config.toml
num_hidden_layers = 18
num_attention_heads = 4
intermediate_size = 704
norm_place = "pre"
attn_scale = 0.125
optimizer = "soap_variant"
learning_rate = 0.00403
lr_mult_up = 1.46
beta1 = 0.95
lr_head = 0.0107
warmup_steps = 200
schedule = "wsd"
decay_fraction = 0.934
train_tokens = 611000000
max_steps = 4378
Each number is 50 + 10 x the weight over its row's rms, rounded and kept within 0 to 99. Layers, rows and columns count from 0. The size before them is the row's rms in percent of the matrix's.

# layer 11 MLP gate, 704x256, rms 0.237, rows 312-320, columns 128-255
101:56 60 45 42 61 57 45 55 52 38 45 55 43 61 43 61 71 57 42 78 49 44 48 55 55 71 48 51 38 38 50 51 53 51 44 45 33 56 40 52 65 38 58 46 42 63 57 42 50 45 35 61 34 51 26 55 38 48 57 46 62 47 53 37 47 59 68 47 48 46 58 23 52 27 52 45 58 45 41 40 51 43 52 52 64 56 52 40 58 45 52 52 49 36 52 43 61 52 55 43 53 38 43 45 57 61 58 58 68 57 50 67 30 55 64 61 53 53 59 63 24 47 66 48 42 36 49 44
098:47 55 43 59 59 59 47 48 32 58 50 56 52 53 47 52 63 58 32 66 72 45 57 66 48 43 53 65 26 52 67 62 49 31 59 63 33 42 51 42 45 29 43 59 48 48 58 56 70 31 55 51 43 43 62 29 42 41 37 54 45 43 48 37 48 42 63 48 43 51 40 36 69 47 63 22 43 53 44 47 53 48 69 58 44 53 60 47 50 40 39 68 55 47 47 53 45 51 54 48 35 47 48 63 40 48 60 60 69 46 41 55 40 44 36 42 49 59 51 53 41 50 58 54 51 46 51 58
100:44 49 49 45 27 58 42 54 51 62 37 55 53 57 47 56 44 53 52 68 49 48 40 37 56 44 46 58 54 57 57 47 51 57 46 42 30 55 45 60 58 48 41 32 63 58 64 50 56 50 70 59 49 48 80 41 55 51 67 49 60 48 53 59 38 57 48 72 49 66 49 44 74 45 58 26 39 61 40 27 53 62 51 66 33 61 51 52 43 50 48 37 43 53 44 56 62 67 37 28 48 44 47 60 56 41 43 56 55 33 52 38 28 57 50 52 54 61 46 50 45 49 65 36 61 59 58 55
088:38 56 31 38 50 52 42 36 64 64 64 50 58 47 29 48 53 44 53 65 56 42 50 42 49 60 44 61 49 54 42 49 60 39 75 49 54 55 36 46 60 55 38 42 49 50 60 50 28 39 38 28 55 29 58 28 37 45 44 60 57 48 50 44 48 48 59 47 58 49 65 42 55 36 46 52 40 51 48 59 45 45 64 67 49 51 61 48 44 57 47 48 50 57 73 62 65 61 35 63 42 42 43 62 37 73 64 41 42 50 53 55 46 38 44 53 42 49 62 40 66 47 63 51 43 54 39 39
099:40 29 42 46 69 51 38 37 33 42 50 62 53 51 47 61 57 40 62 36 60 43 51 39 41 74 61 35 44 51 57 69 49 48 53 43 52 48 45 53 49 50 51 60 52 52 53 47 45 56 36 60 60 40 48 62 58 33 37 43 49 49 43 38 38 45 41 53 60 67 40 57 63 48 61 53 60 47 43 54 40 44 59 20 63 50 43 41 51 52 42 56 59 59 45 63 47 59 57 37 38 46 57 62 47 64 44 56 52 31 46 37 43 49 52 54 49 44 44 52 51 51 38 50 40 60 50 69
099:69 60 49 54 67 77 50 36 39 65 52 38 61 38 70 49 65 41 37 43 27 35 69 52 65 54 50 52 37 58 50 51 42 43 44 62 49 57 61 64 43 61 38 67 44 46 67 42 34 65 38 59 49 49 53 47 51 33 62 54 64 55 45 37 48 39 41 45 53 43 61 54 48 52 45 51 54 52 57 60 35 42 39 55 39 47 49 59 31 54 63 53 58 49 33 40 39 55 38 68 40 54 54 48 34 55 50 44 50 64 42 55 42 41 39 41 55 58 28 53 63 39 36 46 56 44 47 40
096:54 58 37 30 53 49 41 43 57 42 49 39 54 42 47 53 52 55 65 58 47 66 34 35 52 38 63 52 37 69 46 55 62 50 47 67 68 57 50 49 43 40 40 48 67 37 33 44 38 51 40 47 26 53 53 50 47 49 60 59 54 63 60 44 56 46 38 45 41 52 34 40 62 56 29 54 43 51 45 60 30 55 41 65 42 34 41 66 49 53 36 45 53 58 71 41 65 46 55 73 55 58 65 43 28 62 55 31 39 54 48 69 43 57 65 44 62 58 43 52 37 48 52 68 60 51 57 37
101:38 60 51 52 52 45 46 44 45 64 44 65 56 57 46 51 45 43 67 49 59 69 50 57 66 56 58 36 53 57 46 31 40 53 38 35 57 55 49 64 54 48 40 46 54 59 57 57 60 54 47 41 54 52 45 66 45 56 49 52 58 36 35 45 46 55 62 56 48 40 40 39 47 29 51 49 58 54 79 65 30 37 52 64 70 73 56 61 46 38 49 52 29 53 52 48 69 56 55 40 37 51 55 58 60 55 49 43 37 31 48 52 56 40 57 53 57 48 38 50 55 55 34 53 44 61 49 59
103:59 50 44 54 45 40 63 52 51 49 51 55 63 55 52 46 47 43 20 42 38 69 46 48 51 50 54 44 45 57 46 47 47 49 43 48 47 65 47 32 55 58 52 57 58 59 47 52 51 65 53 43 33 69 56 56 51 48 49 56 58 54 49 43 55 55 44 39 71 41 35 59 75 59 37 50 49 53 38 61 31 47 59 39 54 36 46 40 51 43 52 58 72 59 49 48 54 47 52 43 57 24 47 48 45 55 63 45 58 68 38 59 40 45 50 43 41 73 61 54 45 63 53 50 56 48 49 48
# layer 11 MLP up, 704x256, rms 0.238, rows 312-320, columns 128-255
097:60 44 27 63 44 32 65 52 51 46 49 25 46 47 62 51 18 43 56 32 52 68 32 43 36 59 54 38 34 47 47 61 53 67 54 62 59 62 47 54 48 51 52 66 43 55 38 57 54 55 44 47 53 51 51 26 46 56 57 53 45 62 58 37 53 44 45 63 51 57 72 59 44 52 57 47 39 45 29 36 53 67 48 55 49 47 43 48 56 62 51 63 25 49 63 49 43 51 61 35 29 35 45 48 44 60 38 42 50 51 37 68 32 53 43 52 54 47 45 66 64 40 52 50 39 54 66 50
100:42 61 62 41 54 34 48 29 61 52 40 47 60 47 49 29 48 51 50 54 34 61 47 39 47 37 47 54 59 46 52 41 60 41 48 47 46 43 49 44 31 38 56 48 51 39 53 57 62 49 29 44 45 38 55 49 53 32 71 45 41 28 47 32 52 58 56 57 37 43 60 56 57 52 42 56 52 44 49 53 60 55 44 35 51 44 51 43 33 48 35 70 49 47 52 57 43 72 56 57 41 35 53 57 48 46 62 57 43 48 53 27 43 40 39 42 71 28 44 48 59 59 68 40 56 40 56 51
102:55 48 49 36 57 51 53 63 49 32 52 50 53 45 52 60 31 36 47 67 42 46 55 35 58 40 43 57 43 56 63 42 45 32 53 58 39 61 63 52 30 56 52 40 67 65 41 53 32 45 53 49 52 58 64 51 36 34 36 58 42 63 44 65 44 55 49 46 41 29 40 54 57 44 65 60 57 30 33 47 61 44 58 38 38 51 47 51 35 56 42 48 38 41 42 47 45 52 45 43 61 44 46 59 46 31 49 25 43 44 52 47 34 50 48 61 51 58 50 49 43 59 64 61 52 65 58 53
098:67 62 30 68 37 57 52 46 51 53 50 43 48 65 27 46 45 20 50 49 42 47 52 49 52 42 41 54 41 56 55 54 66 45 79 47 50 43 50 50 37 76 48 58 59 37 39 41 41 61 32 24 62 32 38 46 52 45 48 52 48 50 55 42 55 72 55 62 45 68 64 41 39 43 53 43 57 46 49 59 52 58 57 46 47 59 49 46 50 43 50 46 41 43 66 55 57 54 52 75 29 55 35 52 49 67 58 48 53 42 49 57 50 42 61 52 57 44 42 31 42 45 54 49 41 40 49 50
099:58 62 63 67 55 53 43 50 53 47 62 66 55 44 61 74 32 62 52 51 33 39 49 54 44 41 30 59 56 56 40 41 56 62 54 46 39 62 59 58 39 33 46 63 44 71 50 63 45 40 50 43 47 24 61 43 68 48 42 53 41 47 52 59 55 62 52 45 50 46 43 58 58 44 44 64 58 46 54 51 36 52 46 41 44 58 43 44 51 40 52 54 41 53 38 50 56 32 45 58 47 39 71 58 50 30 42 68 39 54 47 47 47 44 40 54 49 35 55 65 53 59 74 62 25 45 58 60
099:57 29 54 60 46 69 53 53 49 74 40 36 33 52 55 52 52 49 46 54 59 49 55 58 50 48 56 34 42 52 30 42 62 45 57 35 48 37 51 58 44 48 46 61 49 48 57 54 53 46 64 50 47 50 75 56 46 53 44 57 52 50 50 46 33 60 22 58 44 52 45 41 50 47 45 48 72 52 51 64 50 47 53 57 50 57 34 53 48 56 45 66 60 47 35 45 47 61 33 47 59 54 50 45 64 60 26 31 48 39 48 35 36 40 44 48 59 41 66 48 57 52 70 35 52 43 33 50
100:46 38 46 44 65 47 47 47 51 45 30 49 57 49 63 67 57 49 52 57 55 71 59 32 61 57 48 44 45 56 47 53 52 44 66 54 56 57 69 58 34 48 41 64 63 52 58 52 60 41 37 28 47 41 44 69 48 57 57 61 26 48 56 71 45 58 48 47 42 62 31 53 62 41 55 57 39 52 49 63 35 45 59 54 51 49 35 47 45 63 40 52 54 72 42 47 61 55 49 63 30 55 58 51 45 74 50 46 55 53 54 55 46 40 44 34 54 51 46 50 37 52 41 47 67 50 50 66
099:44 31 27 69 51 57 51 66 50 59 26 34 64 57 42 44 60 56 61 45 54 48 46 67 57 49 48 55 53 38 70 74 51 36 55 47 58 67 55 47 50 52 49 49 40 40 50 59 60 52 57 64 47 55 48 45 49 39 50 57 47 51 43 38 59 30 43 49 58 58 43 39 39 43 48 55 64 58 60 37 48 55 36 43 48 44 42 55 62 41 49 72 36 72 48 45 49 48 51 60 58 62 69 36 49 75 32 59 50 57 61 38 41 49 47 50 51 56 55 70 34 45 39 48 47 64 50 59
103:49 43 36 48 76 48 51 46 49 39 61 43 63 49 58 36 59 46 53 45 64 46 40 51 56 41 49 46 36 48 47 40 45 49 43 41 58 35 48 44 38 58 56 38 44 65 54 55 37 54 37 57 57 38 28 45 45 39 64 39 38 59 45 41 45 37 48 57 56 45 56 58 52 38 43 52 38 35 55 52 47 58 37 47 51 50 41 59 38 49 52 56 32 45 61 49 69 68 49 59 55 59 73 46 52 47 56 56 42 61 46 48 53 56 51 50 65 51 44 29 56 48 39 60 63 36 49 61
# layer 11 MLP down (transposed), 704x256, rms 0.158, rows 312-319, columns 128-255
098:41 47 43 60 52 59 33 61 66 68 55 66 24 65 44 72 53 41 55 71 41 48 56 57 31 44 61 40 62 31 28 46 54 41 67 38 54 63 12 50 54 51 48 51 64 36 39 48 58 49 29 49 60 42 50 51 45 39 62 56 42 46 63 50 45 48 58 44 35 43 52 43 44 47 49 38 43 43 53 60 34 46 39 32 52 53 54 47 62 69 58 48 65 49 75 53 46 39 56 59 43 47 45 64 39 63 44 54 43 64 55 50 51 53 36 61 65 48 33 62 32 50 59 64 57 57 43 67
099:47 44 53 49 40 54 50 62 55 45 48 70 50 46 45 37 40 50 72 59 60 58 64 43 70 39 42 49 52 48 54 53 44 64 50 57 38 50 44 63 47 40 44 53 53 53 65 71 42 44 57 35 47 37 55 50 45 64 36 38 52 55 42 47 51 57 26 54 40 52 54 34 49 51 30 68 45 55 71 40 45 51 65 40 56 32 56 34 34 54 52 37 45 45 52 49 49 39 44 52 57 41 67 52 55 47 50 52 48 69 46 43 45 56 40 54 48 47 35 51 55 45 43 56 38 59 44 59
104:45 49 44 44 57 36 60 67 46 62 43 40 59 34 33 60 37 32 51 58 74 62 42 49 67 65 58 48 59 63 60 70 57 39 55 42 61 50 38 46 52 72 52 40 51 49 36 48 61 63 58 54 59 56 40 49 51 37 48 63 57 54 40 42 61 60 73 54 41 55 48 28 40 39 51 43 74 30 42 48 54 40 42 49 54 52 54 51 48 54 40 63 48 46 39 52 35 48 43 46 55 48 63 66 56 52 44 48 49 61 48 62 36 70 54 41 49 55 49 63 53 50 54 55 50 60 42 49
099:66 65 63 68 22 53 46 34 54 49 51 50 46 66 57 27 49 35 60 43 42 50 42 53 55 47 41 56 58 51 40 58 48 38 65 49 50 39 54 45 49 62 51 48 45 59 23 58 56 45 59 50 41 57 26 54 59 44 46 41 47 58 54 55 66 58 56 35 49 60 41 44 35 36 62 54 53 48 39 40 47 63 56 49 51 48 35 38 49 33 25 42 52 39 38 56 43 42 37 61 59 59 37 56 43 51 57 30 64 49 47 58 51 37 50 70 44 45 42 66 41 47 40 55 53 40 37 54
100:57 53 54 37 39 51 35 48 55 40 52 36 53 58 54 52 50 41 35 37 42 41 30 62 36 52 42 40 38 52 47 48 71 38 38 40 53 47 54 30 49 49 44 52 46 46 56 49 54 43 51 45 64 58 50 41 48 64 57 46 60 44 53 68 53 60 28 49 46 33 60 39 39 46 41 47 50 51 28 50 51 68 44 59 59 47 31 59 39 69 66 38 42 58 48 45 54 65 53 56 70 49 44 49 53 49 29 48 60 60 52 61 42 54 62 09 69 44 61 68 60 44 60 41 42 45 56 56
101:51 51 35 59 52 26 29 50 46 36 58 43 65 59 41 55 59 45 73 56 36 39 52 57 55 49 33 52 62 56 47 39 50 38 56 51 44 47 55 67 52 41 58 52 53 52 53 55 42 26 46 65 38 55 42 52 55 49 51 39 49 58 52 48 52 57 53 64 47 64 54 62 46 38 50 48 46 50 55 58 54 53 54 57 60 67 53 64 59 45 49 58 51 48 31 46 44 45 58 58 45 48 44 54 63 48 57 56 28 36 37 43 57 47 46 74 56 46 38 35 55 67 34 51 28 52 34 55
099:59 40 58 46 51 50 56 37 47 53 28 60 63 41 35 59 48 50 50 64 38 57 39 49 45 38 53 52 31 41 28 45 38 43 61 49 49 41 57 39 38 49 33 63 32 46 66 50 48 61 40 46 44 46 49 57 41 51 59 60 36 44 43 56 53 62 43 48 60 56 37 49 38 54 57 49 48 55 50 54 32 42 66 44 33 61 33 37 61 57 45 52 54 44 65 46 50 39 38 41 46 46 47 37 42 65 38 42 52 56 40 63 47 44 51 19 42 52 40 39 48 50 38 52 36 49 54 49
101:47 50 45 54 62 58 47 48 37 43 49 65 52 42 56 33 65 53 46 17 71 48 59 47 45 57 40 57 43 49 56 63 47 60 33 59 59 48 45 29 75 55 48 46 45 49 60 48 61 42 68 66 55 53 49 45 37 48 50 29 47 68 54 38 44 58 42 56 52 41 47 38 54 47 58 43 40 46 36 45 35 48 70 44 52 51 52 57 47 70 38 59 53 33 44 45 47 39 52 54 52 49 57 40 26 46 53 50 21 55 44 46 55 40 55 67 50 48 52 48 51 62 55 61 50 49 58 51